Weights of a small transformer language model: 9 layers.
Each number is 200 + 40 x the weight over its row's rms, rounded and kept within 0 to 999. Layers, rows and columns count from 0. The size before them is the row's rms in percent of the matrix's.

# layer 3 attention output (transposed), 320x320, rms 0.0262, rows 139-191, columns 64-127
093,197,194,228,198,203,202,179,253,137,226,207,179,201,143,258,191,256,188,242,152,212,214,213,253,184,268,209,239,202,229,138,185,142,153,207,184,188,201,259,237,234,221,210,216,179,211,139,250,227,262,258,262,243,217,153,193,158,193,232,139,178,242,212,267
083,141,192,259,202,247,289,230,175,142,152,142,226,279,256,215,242,165,219,238,214,234,183,145,248,203,267,250,209,173,203,226,184,205,130,218,236,165,178,249,184,159,143,215,203,156,235,170,233,209,196,183,134,221,222,206,243,240,195,173,111,248,160,279,221
090,231,111,194,145,229,211,217,158,199,181,213,267,227,184,195,202,188,231,204,231,213,191,164,264,200,193,170,209,162,244,208,177,166,231,246,119,248,157,196,170,174,222,160,194,153,242,105,183,148,201,193,215,215,179,185,198,240,231,249,255,166,247,213,189
077,207,193,238,184,200,94,216,209,214,252,201,224,195,162,178,207,266,192,152,205,196,200,211,224,271,210,227,268,174,228,209,188,202,167,273,239,240,213,171,152,201,170,213,175,152,168,162,239,146,227,280,227,172,155,141,224,270,262,243,178,214,234,165,148
103,262,200,154,255,179,200,134,160,224,224,170,190,164,175,222,170,172,188,234,220,167,233,216,172,203,189,216,240,228,213,192,222,225,142,216,247,259,232,256,113,166,209,172,279,172,216,200,154,148,203,241,236,199,103,203,206,127,257,150,255,123,209,196,145
090,207,157,157,234,142,307,168,170,176,170,188,178,184,207,157,199,183,198,200,187,218,216,184,291,245,156,268,244,250,212,206,255,164,162,141,192,180,207,233,171,168,205,155,234,105,270,105,139,150,254,258,221,250,180,127,225,185,211,200,210,225,237,232,174
081,226,205,201,292,214,248,86,225,216,169,202,241,255,115,252,199,181,154,165,265,190,274,191,219,223,226,289,331,208,195,328,243,206,211,216,175,235,196,232,181,171,214,198,182,174,203,241,209,202,172,240,234,238,119,194,170,115,236,201,209,112,277,230,226
086,179,227,178,208,207,158,199,182,228,190,227,121,210,250,232,235,186,246,136,199,187,239,282,167,206,202,192,310,96,145,230,248,182,191,274,256,227,218,191,239,154,179,196,261,191,200,278,217,142,156,162,123,230,184,191,140,189,183,196,256,160,234,194,191
093,249,176,206,132,143,169,173,244,242,183,130,165,211,191,236,154,184,290,161,149,217,199,187,278,230,178,161,232,182,219,225,274,247,251,146,242,160,250,97,283,143,216,210,245,249,265,225,205,182,205,215,237,216,208,207,236,222,169,206,152,228,147,186,199
079,274,157,171,165,222,213,150,252,217,230,157,189,207,208,140,155,147,238,137,163,304,162,235,191,199,232,184,227,202,148,179,227,249,187,207,222,197,256,154,226,122,190,185,197,212,242,294,175,239,160,216,193,198,174,158,182,194,186,210,202,198,170,182,129
074,143,272,181,188,223,273,187,212,133,171,159,179,152,212,201,233,220,134,270,147,181,197,211,122,200,195,199,182,165,242,173,199,156,243,226,193,205,208,166,203,273,88,139,216,197,202,160,147,218,241,192,239,139,209,257,250,208,262,206,228,231,181,217,113
092,239,182,181,274,182,237,214,177,144,184,238,259,224,212,225,269,190,188,285,201,181,257,145,194,230,190,238,146,193,225,226,225,255,181,187,158,225,194,162,201,261,184,143,235,204,256,189,95,192,201,191,189,181,193,190,197,224,249,195,181,196,224,242,213
078,150,161,191,280,266,259,158,179,179,200,203,196,284,167,189,195,186,203,208,169,246,241,212,205,216,243,242,267,200,179,252,192,194,165,211,195,163,262,242,244,97,202,224,181,132,233,189,221,182,213,227,192,253,188,90,152,180,222,238,154,104,277,288,251
087,181,233,144,143,187,242,235,204,194,150,194,174,204,216,196,175,218,242,235,175,219,228,185,107,193,172,147,195,147,150,248,185,284,173,233,229,200,236,100,208,236,179,200,189,203,169,223,135,205,180,104,125,175,203,221,243,255,173,192,230,244,172,192,171
089,167,189,153,227,209,250,142,281,218,132,222,220,228,218,124,199,206,170,164,195,305,206,218,213,208,262,239,276,257,216,205,242,245,270,179,275,134,189,194,167,241,140,202,102,211,107,193,282,247,287,187,230,185,206,167,118,239,172,237,162,211,220,203,200
079,163,246,228,285,209,224,161,220,108,239,230,123,219,147,218,204,207,190,188,218,215,183,258,151,198,163,301,244,189,223,282,185,225,235,188,218,168,180,194,223,161,239,241,247,267,198,288,218,198,165,170,248,169,170,147,216,197,246,148,206,155,248,223,188
084,170,192,123,279,223,101,214,149,191,204,203,172,190,250,239,222,182,233,231,133,271,220,183,202,202,229,150,170,189,262,156,267,269,184,247,227,282,241,163,204,247,157,212,290,160,205,235,178,171,207,175,211,121,153,245,153,312,214,184,229,246,145,203,135
076,206,285,219,183,163,247,165,165,263,229,87,154,163,186,191,211,196,217,98,214,167,201,147,223,230,121,186,247,204,216,217,200,184,227,210,242,125,186,194,151,108,239,249,260,157,215,156,173,78,202,264,120,242,137,191,193,212,208,197,200,225,147,154,207
088,209,134,165,203,222,232,200,149,214,206,239,286,154,242,259,206,154,245,212,238,208,194,178,155,189,177,160,176,186,181,119,222,133,190,197,180,212,207,201,195,161,165,201,201,222,190,255,194,226,156,207,203,225,197,181,130,134,162,179,276,190,246,179,189
105,251,223,149,166,208,198,273,156,235,190,211,318,158,159,119,234,159,195,228,215,142,214,136,187,225,159,132,169,257,193,139,217,125,136,242,204,248,132,199,150,220,161,155,167,193,219,111,136,171,268,250,124,248,186,245,190,180,173,195,203,201,170,188,172
081,188,148,168,203,183,177,184,217,222,175,243,213,187,204,165,196,189,167,216,186,155,224,218,154,205,182,203,223,169,176,190,234,176,230,279,244,185,184,202,164,174,206,241,163,191,219,276,124,216,210,136,116,165,235,240,188,211,180,194,319,236,205,172,191
082,177,184,166,195,226,195,171,164,235,190,172,253,217,203,144,180,184,203,179,264,212,202,160,217,177,161,180,222,206,130,279,183,198,231,221,181,220,140,209,144,156,164,168,180,207,217,200,174,180,165,150,149,205,218,171,187,247,207,226,304,131,228,246,175
095,229,252,175,118,207,219,159,234,125,203,161,120,219,153,226,185,232,222,223,154,196,234,208,153,231,174,232,210,180,222,231,166,239,180,176,276,157,205,219,182,165,207,180,210,201,147,199,202,203,276,226,224,243,159,159,301,217,198,226,160,182,210,272,168
084,222,242,157,132,226,199,245,167,186,149,192,246,199,206,182,216,198,210,272,162,198,176,224,204,217,235,142,230,174,196,188,209,185,130,134,211,189,172,163,206,248,120,146,130,208,164,103,161,215,218,213,105,213,216,256,235,196,167,270,135,194,207,234,178
078,209,216,244,156,214,216,218,188,229,133,273,181,137,221,189,184,191,239,244,254,143,177,185,154,244,174,186,177,153,223,199,166,192,199,298,207,241,154,206,142,203,198,159,228,185,195,154,227,186,166,135,116,148,217,230,263,210,199,176,230,221,144,193,137
076,134,204,124,124,178,165,234,193,237,207,170,178,189,244,104,162,176,262,165,211,278,178,221,241,197,199,169,274,221,145,158,210,183,160,207,230,119,195,183,162,176,182,205,127,126,233,164,185,180,152,196,110,192,174,234,220,259,131,166,181,306,150,208,187
085,190,191,160,283,239,215,92,243,206,249,164,182,223,157,242,200,234,129,207,287,246,311,196,211,175,245,295,197,217,203,238,197,249,187,174,209,203,223,268,161,206,232,172,155,194,223,181,165,182,158,220,245,211,103,171,213,193,270,148,160,189,214,219,181
086,177,210,279,186,241,165,191,230,199,157,200,194,222,206,180,266,203,159,171,261,218,171,210,189,173,197,252,228,174,237,313,167,248,285,261,218,259,160,242,200,178,193,236,246,255,194,286,221,260,172,105,173,201,281,178,201,171,238,194,209,197,195,199,195
114,171,223,183,273,212,170,153,190,212,212,194,159,169,168,214,174,156,175,186,217,202,177,235,121,176,217,176,263,198,160,221,271,239,180,210,219,258,265,220,207,153,216,238,290,218,284,311,152,214,124,177,203,139,162,235,192,197,251,160,264,177,221,166,163
082,176,188,195,191,146,181,291,260,153,221,180,153,232,200,201,250,242,166,246,131,244,179,276,216,215,256,204,189,216,228,205,127,166,181,180,223,164,249,186,205,262,206,204,158,108,207,201,267,214,303,237,267,124,203,219,204,257,206,271,145,234,204,225,196
085,88,224,234,205,191,182,221,251,161,204,190,201,180,255,220,229,243,176,118,191,246,247,190,246,174,219,165,217,185,231,191,125,163,285,297,172,205,184,164,221,244,189,143,204,212,196,194,240,197,235,238,164,160,247,184,140,247,202,217,173,238,209,166,221
091,256,225,207,192,167,166,185,230,162,250,166,225,209,274,253,132,203,252,239,217,257,207,199,276,187,166,203,177,207,233,202,195,249,233,166,222,149,192,216,197,159,223,154,213,246,196,277,195,205,183,191,191,236,146,173,255,227,160,228,167,241,186,208,253
071,172,228,205,221,200,207,218,193,244,137,209,186,211,173,192,165,188,148,189,219,177,241,127,197,212,209,227,211,279,190,288,273,172,238,190,151,240,139,177,231,181,148,223,123,232,186,153,183,184,154,195,174,157,259,279,181,176,203,182,267,232,192,156,221
087,191,191,193,291,240,100,193,217,230,198,197,264,195,169,258,217,163,192,214,243,232,255,166,128,214,203,168,151,236,190,187,179,240,223,272,189,233,174,176,217,237,226,236,208,173,220,266,122,257,152,191,100,167,166,243,135,216,202,218,230,220,173,177,210
082,222,175,220,215,181,132,147,159,211,236,192,198,176,170,310,219,184,245,219,226,184,225,194,253,234,118,221,185,200,191,137,217,169,181,183,227,200,218,264,220,167,236,221,285,231,276,238,150,208,211,202,209,252,170,158,238,140,203,220,144,179,175,208,225
097,167,206,219,87,199,220,250,172,237,185,154,241,213,209,191,241,226,279,195,227,237,188,123,225,205,209,141,131,122,255,140,114,246,159,291,190,174,180,171,173,215,164,174,203,210,150,129,211,221,180,206,87,235,202,267,281,257,187,209,170,303,150,217,147
073,174,229,226,242,207,252,184,242,137,207,190,198,173,193,257,234,231,163,224,192,261,182,219,204,210,205,251,232,260,253,182,220,204,180,111,289,197,238,302,135,208,153,169,203,205,197,235,261,249,274,198,283,212,203,157,211,154,238,230,134,236,195,190,208
088,227,192,191,168,237,193,198,153,166,164,215,246,184,255,244,221,166,224,248,282,213,187,217,197,154,139,215,178,136,199,173,104,213,218,253,178,204,147,175,210,228,211,137,210,219,234,228,165,231,146,102,128,188,184,231,194,203,172,180,226,263,147,254,180
086,232,202,189,238,149,192,197,200,239,235,173,184,201,158,210,202,161,243,165,144,236,174,110,220,227,169,237,193,256,224,132,254,215,211,133,194,86,189,239,246,220,229,269,251,223,241,253,135,158,172,266,223,222,191,148,239,158,128,179,160,220,172,210,213
087,177,172,146,239,228,119,215,173,236,205,204,224,216,188,264,226,251,192,191,211,230,276,260,210,203,238,202,223,169,138,202,232,153,156,216,170,308,231,201,200,168,236,161,225,130,233,152,215,216,245,258,227,184,145,200,134,172,253,233,268,126,215,197,222
071,240,244,195,172,177,203,237,182,185,166,183,147,231,205,159,180,147,241,237,184,160,205,281,203,263,226,309,181,233,210,221,245,207,190,221,175,225,168,164,119,219,165,160,209,217,284,193,174,182,161,200,138,126,171,208,192,185,200,179,246,215,257,220,178
086,225,248,263,75,164,169,251,195,192,193,147,157,156,211,146,235,219,273,167,185,245,127,147,229,217,117,175,176,154,235,193,145,249,239,194,235,173,153,128,207,236,194,189,191,282,192,213,218,185,194,172,116,175,278,218,280,293,126,208,137,296,119,213,123
086,279,206,198,108,171,142,270,254,225,202,166,299,204,248,128,171,140,249,165,211,221,175,152,196,204,136,98,201,222,149,247,201,235,264,205,210,179,177,89,212,180,220,160,123,232,245,229,169,188,197,155,108,208,243,201,167,289,124,240,257,231,209,189,161
090,173,239,199,253,147,249,234,189,166,206,223,150,188,197,227,181,182,223,164,139,167,189,236,161,216,222,230,195,209,189,173,252,128,132,145,161,149,258,164,255,198,205,238,248,189,194,196,255,256,254,279,277,146,242,194,181,155,187,194,181,147,235,191,205
097,208,190,187,249,192,187,164,168,188,207,207,197,187,146,275,229,222,156,279,240,198,252,180,202,230,201,258,202,219,308,190,174,138,189,121,182,235,193,268,187,164,196,164,268,234,243,225,191,159,234,277,305,202,171,221,211,122,216,196,180,170,227,230,255
073,145,232,179,238,149,208,175,214,189,181,154,171,229,204,214,198,184,209,113,191,284,183,293,237,201,176,295,248,198,218,168,198,158,196,205,245,154,280,212,167,160,204,218,168,213,210,248,222,254,247,200,193,212,140,174,208,163,228,127,192,200,173,177,204
079,202,183,210,220,163,171,215,180,168,193,208,178,191,203,225,186,196,168,205,121,220,157,215,298,194,219,227,167,235,231,114,238,185,201,186,129,245,272,182,250,250,287,203,243,209,268,180,254,176,270,215,242,134,224,231,151,220,178,170,205,237,138,171,224
088,202,225,267,247,197,228,230,269,142,213,224,204,247,195,206,254,219,218,186,121,190,178,246,176,187,273,217,162,187,196,156,196,236,191,190,152,194,262,175,240,269,200,186,239,198,154,196,274,236,213,250,282,167,175,205,167,180,212,225,152,178,229,221,194
086,197,204,234,226,285,147,183,224,184,270,231,240,232,201,185,224,220,180,138,214,207,209,279,188,152,185,211,299,180,118,243,201,190,219,268,233,241,198,224,189,237,180,222,157,184,188,275,213,247,174,158,194,165,234,153,101,224,226,258,246,124,297,183,183
083,153,195,202,217,199,216,185,223,233,222,201,205,172,224,68,196,201,133,146,193,166,219,244,163,208,210,174,192,203,204,229,192,232,232,218,225,168,208,208,147,214,200,162,183,182,219,159,209,227,228,213,250,222,173,119,237,256,240,234,226,103,244,215,245
089,153,202,184,218,150,281,221,125,200,141,262,135,185,186,209,172,191,269,222,200,170,196,229,257,169,231,280,174,235,196,152,260,137,131,251,155,195,185,201,225,232,188,231,217,119,169,175,194,212,173,202,199,155,241,217,182,141,196,125,222,164,202,207,207
106,165,191,183,219,209,201,281,218,216,222,218,200,202,194,141,198,203,165,158,193,203,175,180,156,190,191,186,229,177,124,165,244,179,154,328,190,161,177,176,176,214,170,222,180,158,156,204,238,191,203,209,114,189,235,197,143,274,183,150,264,175,206,167,167
074,240,201,163,159,163,127,219,161,191,204,226,181,181,179,122,158,124,208,228,182,255,113,181,232,163,189,139,179,293,188,234,229,242,235,210,260,207,140,142,208,208,220,237,218,214,260,206,159,198,206,140,222,112,274,215,181,226,140,193,252,221,157,175,223
# layer 3 attention value, 320x320, rms 0.0259, rows 140-191, columns 64-127
087,274,264,138,238,188,189,156,183,251,243,192,226,130,200,194,208,153,156,172,194,171,220,170,170,206,179,211,202,165,184,180,211,146,175,190,194,227,221,112,263,232,186,218,213,246,145,137,243,204,254,183,209,170,199,165,200,178,243,209,275,223,174,213,235
086,150,195,242,191,175,183,202,216,213,208,153,184,149,241,187,248,227,189,111,160,157,185,204,192,218,172,183,176,270,166,233,256,249,148,152,173,223,246,189,147,189,150,196,244,246,118,253,180,196,179,203,192,170,239,229,189,121,213,228,61,263,170,223,226
082,279,178,225,202,97,194,205,192,219,114,173,126,175,206,229,242,222,227,153,147,250,199,226,166,153,109,196,186,218,141,285,228,156,244,112,113,221,153,245,151,202,194,169,225,234,243,239,161,162,179,206,176,181,206,234,174,113,250,214,164,150,202,180,274
099,157,139,148,136,243,220,221,224,179,170,211,248,267,247,219,226,185,151,219,237,204,178,243,194,138,244,207,178,203,176,257,242,197,145,223,193,214,237,206,237,213,241,192,177,182,201,179,194,278,238,207,208,178,233,206,214,218,210,183,232,179,241,184,228
088,131,254,215,198,203,175,208,160,243,228,191,322,155,257,285,263,219,239,148,221,185,218,241,139,205,221,219,183,127,169,226,221,128,226,279,190,174,229,220,202,184,208,222,199,295,218,239,210,247,195,204,169,127,172,190,179,149,222,163,144,169,149,184,208
079,149,268,150,162,228,232,209,168,194,220,194,173,143,262,203,138,216,247,209,200,197,222,235,237,167,244,193,153,207,210,142,186,149,149,220,211,223,210,190,253,141,193,173,218,236,203,163,190,202,187,199,262,233,201,278,191,258,164,208,165,245,231,193,171
086,137,210,211,218,221,254,238,206,202,193,215,283,253,187,226,181,250,155,244,192,205,200,157,206,105,172,196,159,244,226,117,176,205,214,162,147,178,231,153,261,229,262,201,176,230,219,185,152,217,138,191,228,175,145,178,181,269,230,196,146,243,201,131,197
089,209,206,213,204,285,261,217,240,202,173,217,189,78,202,127,241,230,167,208,230,209,217,230,88,172,240,204,198,196,172,199,222,136,164,153,215,153,153,202,171,221,235,210,138,210,218,188,154,198,223,229,197,131,107,223,219,217,228,215,201,195,276,223,129
080,105,195,238,187,212,217,192,217,214,126,203,285,147,208,299,219,168,157,136,271,171,193,215,230,193,200,241,224,239,206,201,179,183,162,132,191,176,183,177,140,168,227,214,226,151,185,166,175,211,201,216,244,95,205,210,171,252,208,175,220,162,222,186,254
077,304,113,243,225,229,170,182,188,177,201,198,143,264,214,223,174,203,226,155,216,213,178,190,160,231,142,206,225,212,233,229,181,210,186,239,172,171,285,187,184,192,226,224,207,224,217,160,248,161,183,220,155,226,254,197,153,188,160,103,203,188,220,222,220
093,117,241,175,197,241,202,134,183,224,193,185,87,187,261,203,174,151,225,195,171,212,205,216,166,237,264,173,230,262,261,152,145,128,212,194,221,196,224,188,160,163,190,220,227,201,234,157,256,159,199,182,171,169,275,179,184,168,174,185,254,250,153,183,199
082,159,203,183,108,156,141,244,133,229,171,163,222,120,231,241,217,172,231,188,172,197,186,201,249,199,213,212,180,184,187,153,216,137,175,221,207,237,235,231,150,233,204,208,191,227,172,145,229,240,166,182,216,133,207,219,189,172,198,148,155,230,160,166,182
080,202,123,188,203,289,226,133,222,168,223,206,118,166,219,232,221,169,129,240,183,203,203,166,238,131,169,213,218,240,308,190,160,198,181,199,250,208,198,105,241,179,289,144,173,179,217,137,167,224,269,204,272,184,242,214,164,213,240,215,258,210,265,244,210
090,212,196,281,182,183,184,262,94,156,219,173,190,191,190,215,155,231,208,181,219,168,188,205,187,212,163,220,186,129,174,151,212,116,183,229,157,257,163,210,155,193,216,165,228,185,212,216,179,168,206,180,203,258,224,210,250,150,184,242,213,152,203,167,236
082,242,154,127,213,270,239,199,176,237,144,246,153,197,268,191,185,115,170,238,161,237,187,158,162,184,245,180,195,179,215,115,224,175,185,215,262,178,221,94,165,256,238,245,173,159,157,70,178,252,218,175,164,251,224,220,167,257,142,192,227,227,204,187,204
083,226,178,261,152,137,266,176,212,182,196,207,175,198,205,226,203,213,218,137,186,175,188,169,143,182,171,185,236,252,139,210,137,102,222,139,148,132,195,172,267,218,165,210,197,238,273,164,173,253,180,196,182,141,202,179,191,79,244,160,167,216,154,156,267
078,193,214,191,204,194,194,219,183,209,178,258,222,236,175,213,190,215,223,259,213,252,192,267,242,201,246,197,205,160,86,255,196,190,195,228,188,162,206,212,262,246,229,192,156,232,203,167,168,301,210,219,212,226,155,212,214,196,230,208,166,173,209,202,156
090,67,259,277,207,115,182,187,189,162,235,193,198,248,253,203,191,249,197,177,214,165,203,193,295,204,222,206,302,185,208,240,167,238,187,234,190,236,204,285,214,173,216,226,168,208,165,183,190,200,220,211,215,202,145,183,203,168,183,268,158,195,96,154,166
102,165,208,269,234,169,198,163,183,184,256,192,161,225,191,266,181,252,232,204,224,219,234,228,214,146,201,199,222,160,205,268,175,325,211,174,199,181,163,267,245,212,172,195,191,226,205,239,148,211,197,228,251,220,192,149,193,125,225,166,193,145,169,221,246
081,215,231,205,290,193,183,175,144,178,177,215,134,168,191,248,224,231,287,266,271,193,209,193,228,184,213,193,156,292,258,226,161,270,210,141,200,189,204,261,231,245,202,180,195,202,200,167,158,228,122,187,265,245,182,161,203,230,266,238,161,134,278,196,157
085,157,222,244,233,239,179,166,195,195,228,188,234,187,209,259,203,109,168,197,181,175,168,199,161,251,257,176,165,236,271,159,192,244,146,255,226,189,250,103,158,236,226,203,212,202,192,177,118,167,172,184,229,239,233,233,190,172,188,200,156,311,217,169,202
092,201,124,179,244,256,209,240,97,224,140,220,233,150,237,90,214,228,173,226,183,228,195,206,250,167,236,200,226,234,141,271,202,122,198,257,210,200,222,95,185,244,180,160,179,196,204,82,233,147,222,207,210,166,204,222,169,209,204,257,194,189,199,189,148
085,199,108,330,223,179,161,224,153,175,223,184,115,194,166,225,212,257,188,246,188,214,235,186,197,155,89,216,204,184,219,218,172,235,253,226,194,202,201,216,222,223,218,245,234,244,209,245,166,174,252,181,238,177,201,169,194,192,248,213,232,195,149,262,216
077,259,198,148,239,213,182,164,218,189,221,201,198,258,203,256,242,148,109,222,150,184,255,166,149,158,133,197,188,232,212,182,219,283,194,156,208,208,229,181,233,232,242,203,221,177,212,195,160,207,213,186,240,225,223,150,183,200,234,209,247,197,240,230,231
076,198,195,288,245,229,198,176,161,191,236,198,228,131,140,310,232,221,176,213,203,178,241,187,202,147,176,232,180,136,188,246,204,232,267,198,220,178,164,198,235,202,246,214,256,262,226,245,188,197,215,219,256,187,225,186,214,214,241,242,183,105,196,202,171
085,156,189,88,176,204,220,224,190,194,145,185,213,213,241,187,176,189,245,117,169,212,151,227,191,258,194,170,216,207,169,218,224,91,173,295,195,219,165,202,221,154,156,222,256,206,223,214,334,237,246,187,164,227,221,267,188,217,158,178,176,193,216,196,242
091,264,257,142,181,195,207,191,213,171,230,216,179,197,143,207,157,113,190,206,160,175,199,182,196,208,242,182,153,231,210,77,215,206,159,155,217,162,220,95,116,247,169,179,197,139,180,191,191,165,178,182,232,223,203,249,137,281,212,184,178,247,244,215,246
109,189,96,151,199,239,238,171,255,192,224,217,163,256,249,280,195,203,207,218,241,180,187,205,205,162,158,219,198,288,257,145,172,209,183,166,235,198,228,79,224,204,222,152,196,161,199,177,229,231,175,180,207,160,209,210,221,218,144,184,261,237,300,145,211
086,261,210,241,208,199,151,150,165,208,196,169,221,160,176,137,216,229,216,191,307,189,223,198,222,223,195,192,213,145,145,188,204,223,256,141,113,182,164,281,207,170,139,197,210,226,222,241,235,197,118,202,140,206,179,182,221,103,259,143,254,127,168,208,171
083,253,268,216,165,230,250,170,237,233,166,208,219,276,202,144,132,140,208,235,225,160,163,206,148,209,233,191,186,183,159,102,261,214,165,168,146,193,217,138,120,175,186,183,213,209,192,212,209,145,113,181,193,189,256,213,227,137,179,186,205,222,200,216,198
090,189,205,175,163,244,246,196,193,243,132,199,201,145,136,162,237,100,143,186,161,190,199,206,152,229,274,196,209,194,122,223,203,119,159,237,266,222,243,152,178,190,227,231,188,164,185,104,287,158,218,200,241,182,214,260,160,250,254,284,226,198,166,185,138
076,236,150,157,236,220,210,212,234,166,290,215,160,187,235,250,184,192,195,274,208,212,227,211,177,202,186,170,176,156,211,180,179,219,115,244,216,198,192,191,199,223,242,130,221,214,254,219,129,188,187,219,218,224,168,184,254,185,233,191,202,104,246,231,170
086,210,214,152,152,163,245,116,182,199,277,204,117,191,200,271,163,221,249,257,209,212,195,204,248,244,204,208,247,247,181,210,155,203,185,135,196,257,182,221,278,84,164,208,224,143,205,212,213,173,215,201,270,196,169,206,226,158,263,192,210,237,212,164,238
084,234,249,48,229,181,219,171,262,265,205,214,185,143,189,194,188,212,230,200,201,220,194,240,122,217,240,197,202,254,159,279,166,151,204,158,228,227,203,195,194,190,187,237,118,180,182,186,232,176,170,182,202,195,143,225,211,284,215,233,217,246,207,137,185
096,287,214,214,174,197,195,141,280,177,197,219,170,141,211,191,206,188,83,205,92,204,207,219,196,148,180,221,253,207,164,257,205,179,173,180,223,230,185,182,198,241,225,175,215,195,235,242,178,142,266,203,230,184,199,180,157,199,212,156,259,176,147,236,251
077,170,199,134,252,192,166,225,195,240,166,208,250,231,212,111,181,163,259,176,210,178,197,217,97,197,212,177,229,154,163,172,181,98,250,233,217,172,197,156,177,214,187,214,159,215,252,180,262,209,198,209,144,186,184,225,192,193,142,148,277,171,170,211,239
091,187,202,204,219,175,195,131,193,204,227,201,121,189,162,224,217,181,154,187,144,191,188,152,222,248,200,215,224,219,161,225,229,190,200,237,228,220,246,220,188,175,220,235,197,167,166,158,239,185,206,198,237,217,209,196,162,224,254,260,175,177,187,208,159
086,194,234,187,211,209,235,206,146,188,211,209,203,163,243,160,164,239,186,216,211,235,187,225,240,212,320,240,215,168,188,260,169,177,193,173,181,185,182,177,135,175,218,207,188,166,165,171,168,241,228,244,156,151,113,193,227,179,131,231,277,177,147,126,200
084,212,196,197,184,137,236,158,284,225,186,182,273,217,190,178,185,196,215,167,229,181,159,201,142,233,138,180,177,249,191,203,176,217,240,213,143,212,212,258,280,167,163,248,193,239,186,313,173,183,132,178,174,189,165,210,202,164,210,145,119,234,256,167,220
076,112,195,232,278,220,206,162,168,199,234,201,139,181,222,330,245,205,176,130,248,233,255,135,188,127,215,194,160,203,171,197,190,234,252,187,236,140,198,125,133,213,239,168,197,237,200,190,165,154,149,215,207,176,253,169,210,181,179,275,184,133,160,134,132
081,276,188,201,265,250,191,164,249,211,207,215,154,172,174,189,235,144,146,206,183,195,228,153,178,181,243,207,228,222,181,236,227,148,205,184,189,142,183,154,139,261,204,187,205,129,166,163,133,178,267,197,173,209,199,173,217,165,247,204,284,157,201,207,200
082,110,170,280,231,267,200,177,137,196,229,187,88,171,143,215,231,197,190,202,228,248,200,172,236,206,224,220,226,207,261,171,183,241,138,187,220,193,182,193,132,131,256,204,243,134,187,191,153,173,207,202,262,152,168,225,203,156,298,254,100,187,194,161,152
088,189,213,212,171,226,189,225,201,197,190,197,247,250,280,150,182,224,171,244,274,199,203,227,237,140,193,201,221,174,300,163,173,235,267,181,190,207,166,235,180,250,223,221,155,241,237,232,161,193,148,194,167,212,139,134,236,223,144,163,247,184,202,199,223
089,241,226,168,183,186,245,208,218,187,220,175,216,201,260,102,157,212,196,233,221,195,204,222,181,225,249,135,184,209,133,184,217,177,197,267,239,183,242,241,188,254,188,242,171,219,212,145,230,235,189,225,163,231,185,218,226,196,209,210,217,213,135,183,116
079,268,299,223,236,238,174,237,148,229,171,228,248,200,181,196,235,181,230,193,191,153,152,202,182,171,189,216,208,153,164,182,229,224,230,179,191,150,217,267,231,210,213,225,215,168,148,230,227,236,138,199,154,237,202,177,221,241,203,202,198,98,187,171,283
084,262,229,204,181,138,179,226,233,209,203,175,282,218,200,192,251,198,243,181,276,146,204,204,146,235,157,181,155,188,222,200,202,235,246,158,181,117,193,318,224,173,170,214,160,203,188,280,218,264,128,167,162,133,210,184,236,136,194,184,180,95,183,165,185
089,150,171,163,127,184,198,196,241,249,139,188,225,268,251,139,149,165,151,129,266,222,189,236,242,183,246,204,245,154,275,168,203,176,247,118,180,222,148,177,129,175,214,225,189,183,188,216,239,185,158,183,160,198,262,202,201,227,150,166,259,236,159,203,224
088,113,195,226,166,125,198,236,154,210,158,175,159,217,166,201,144,183,230,163,217,227,158,157,299,213,222,196,181,249,264,147,171,230,253,149,167,198,198,169,187,178,135,199,239,207,142,255,202,182,145,171,221,259,185,260,187,215,182,197,114,238,237,186,257
085,159,183,220,203,215,176,224,178,200,131,200,245,241,155,256,121,198,194,165,151,224,164,192,132,244,201,219,133,241,241,162,233,154,222,181,206,245,231,156,167,207,184,158,222,195,171,204,207,153,165,192,188,228,264,221,199,152,130,168,195,307,223,196,188
088,200,221,179,210,233,182,223,198,204,250,209,255,258,298,223,255,184,147,212,236,152,205,154,202,145,198,211,235,118,221,232,168,272,261,167,175,145,188,230,258,194,216,170,182,278,216,240,169,196,160,188,168,160,183,119,210,197,150,212,223,192,125,218,221
100,158,236,210,188,185,209,176,99,186,225,228,242,225,197,286,199,209,233,214,195,192,177,181,282,151,179,231,211,219,284,185,155,281,240,110,145,231,156,161,242,213,202,178,237,214,188,239,94,178,165,187,223,189,208,159,238,147,202,224,209,223,195,197,259
077,232,146,206,255,302,199,180,212,223,252,232,175,167,192,277,223,134,204,242,249,171,274,154,123,247,235,204,130,187,273,179,159,265,222,132,234,137,189,143,178,227,199,162,171,138,186,218,230,161,186,192,221,194,206,202,231,167,238,213,230,232,264,216,125
# layer 3 attention query, 320x320, rms 0.0348, rows 192-193, columns 64-127
100,219,270,187,212,195,243,335,128,266,249,208,165,219,245,135,187,261,177,298,182,156,116,233,170,183,214,151,154,213,194,196,220,185,202,190,162,181,238,180,212,204,190,170,252,199,168,242,260,213,179,185,157,309,257,213,226,199,158,158,169,169,268,197,211
099,215,200,225,134,203,184,241,248,201,177,183,216,254,174,192,216,200,199,223,201,306,160,275,245,197,203,190,287,174,187,221,225,195,179,301,201,199,271,198,163,186,201,180,232,211,184,167,268,245,194,299,190,186,196,242,196,194,166,176,240,261,256,174,175
# layer 3 attention key, 320x320, rms 0.0344, rows 192-193, columns 64-127
097,249,188,224,174,185,183,230,200,218,136,251,178,219,148,200,218,254,260,285,229,277,164,171,202,220,159,254,111,205,207,102,203,180,224,208,219,231,221,170,184,175,221,253,234,246,169,179,191,186,161,284,207,180,135,191,241,225,188,228,268,192,215,251,227
104,239,182,186,140,173,207,218,198,198,111,222,255,169,204,246,259,183,249,202,255,212,251,210,189,185,122,253,196,187,198,156,251,223,138,156,159,241,166,254,233,187,199,241,199,189,206,214,197,184,199,298,186,100,171,172,210,158,201,229,195,152,197,191,203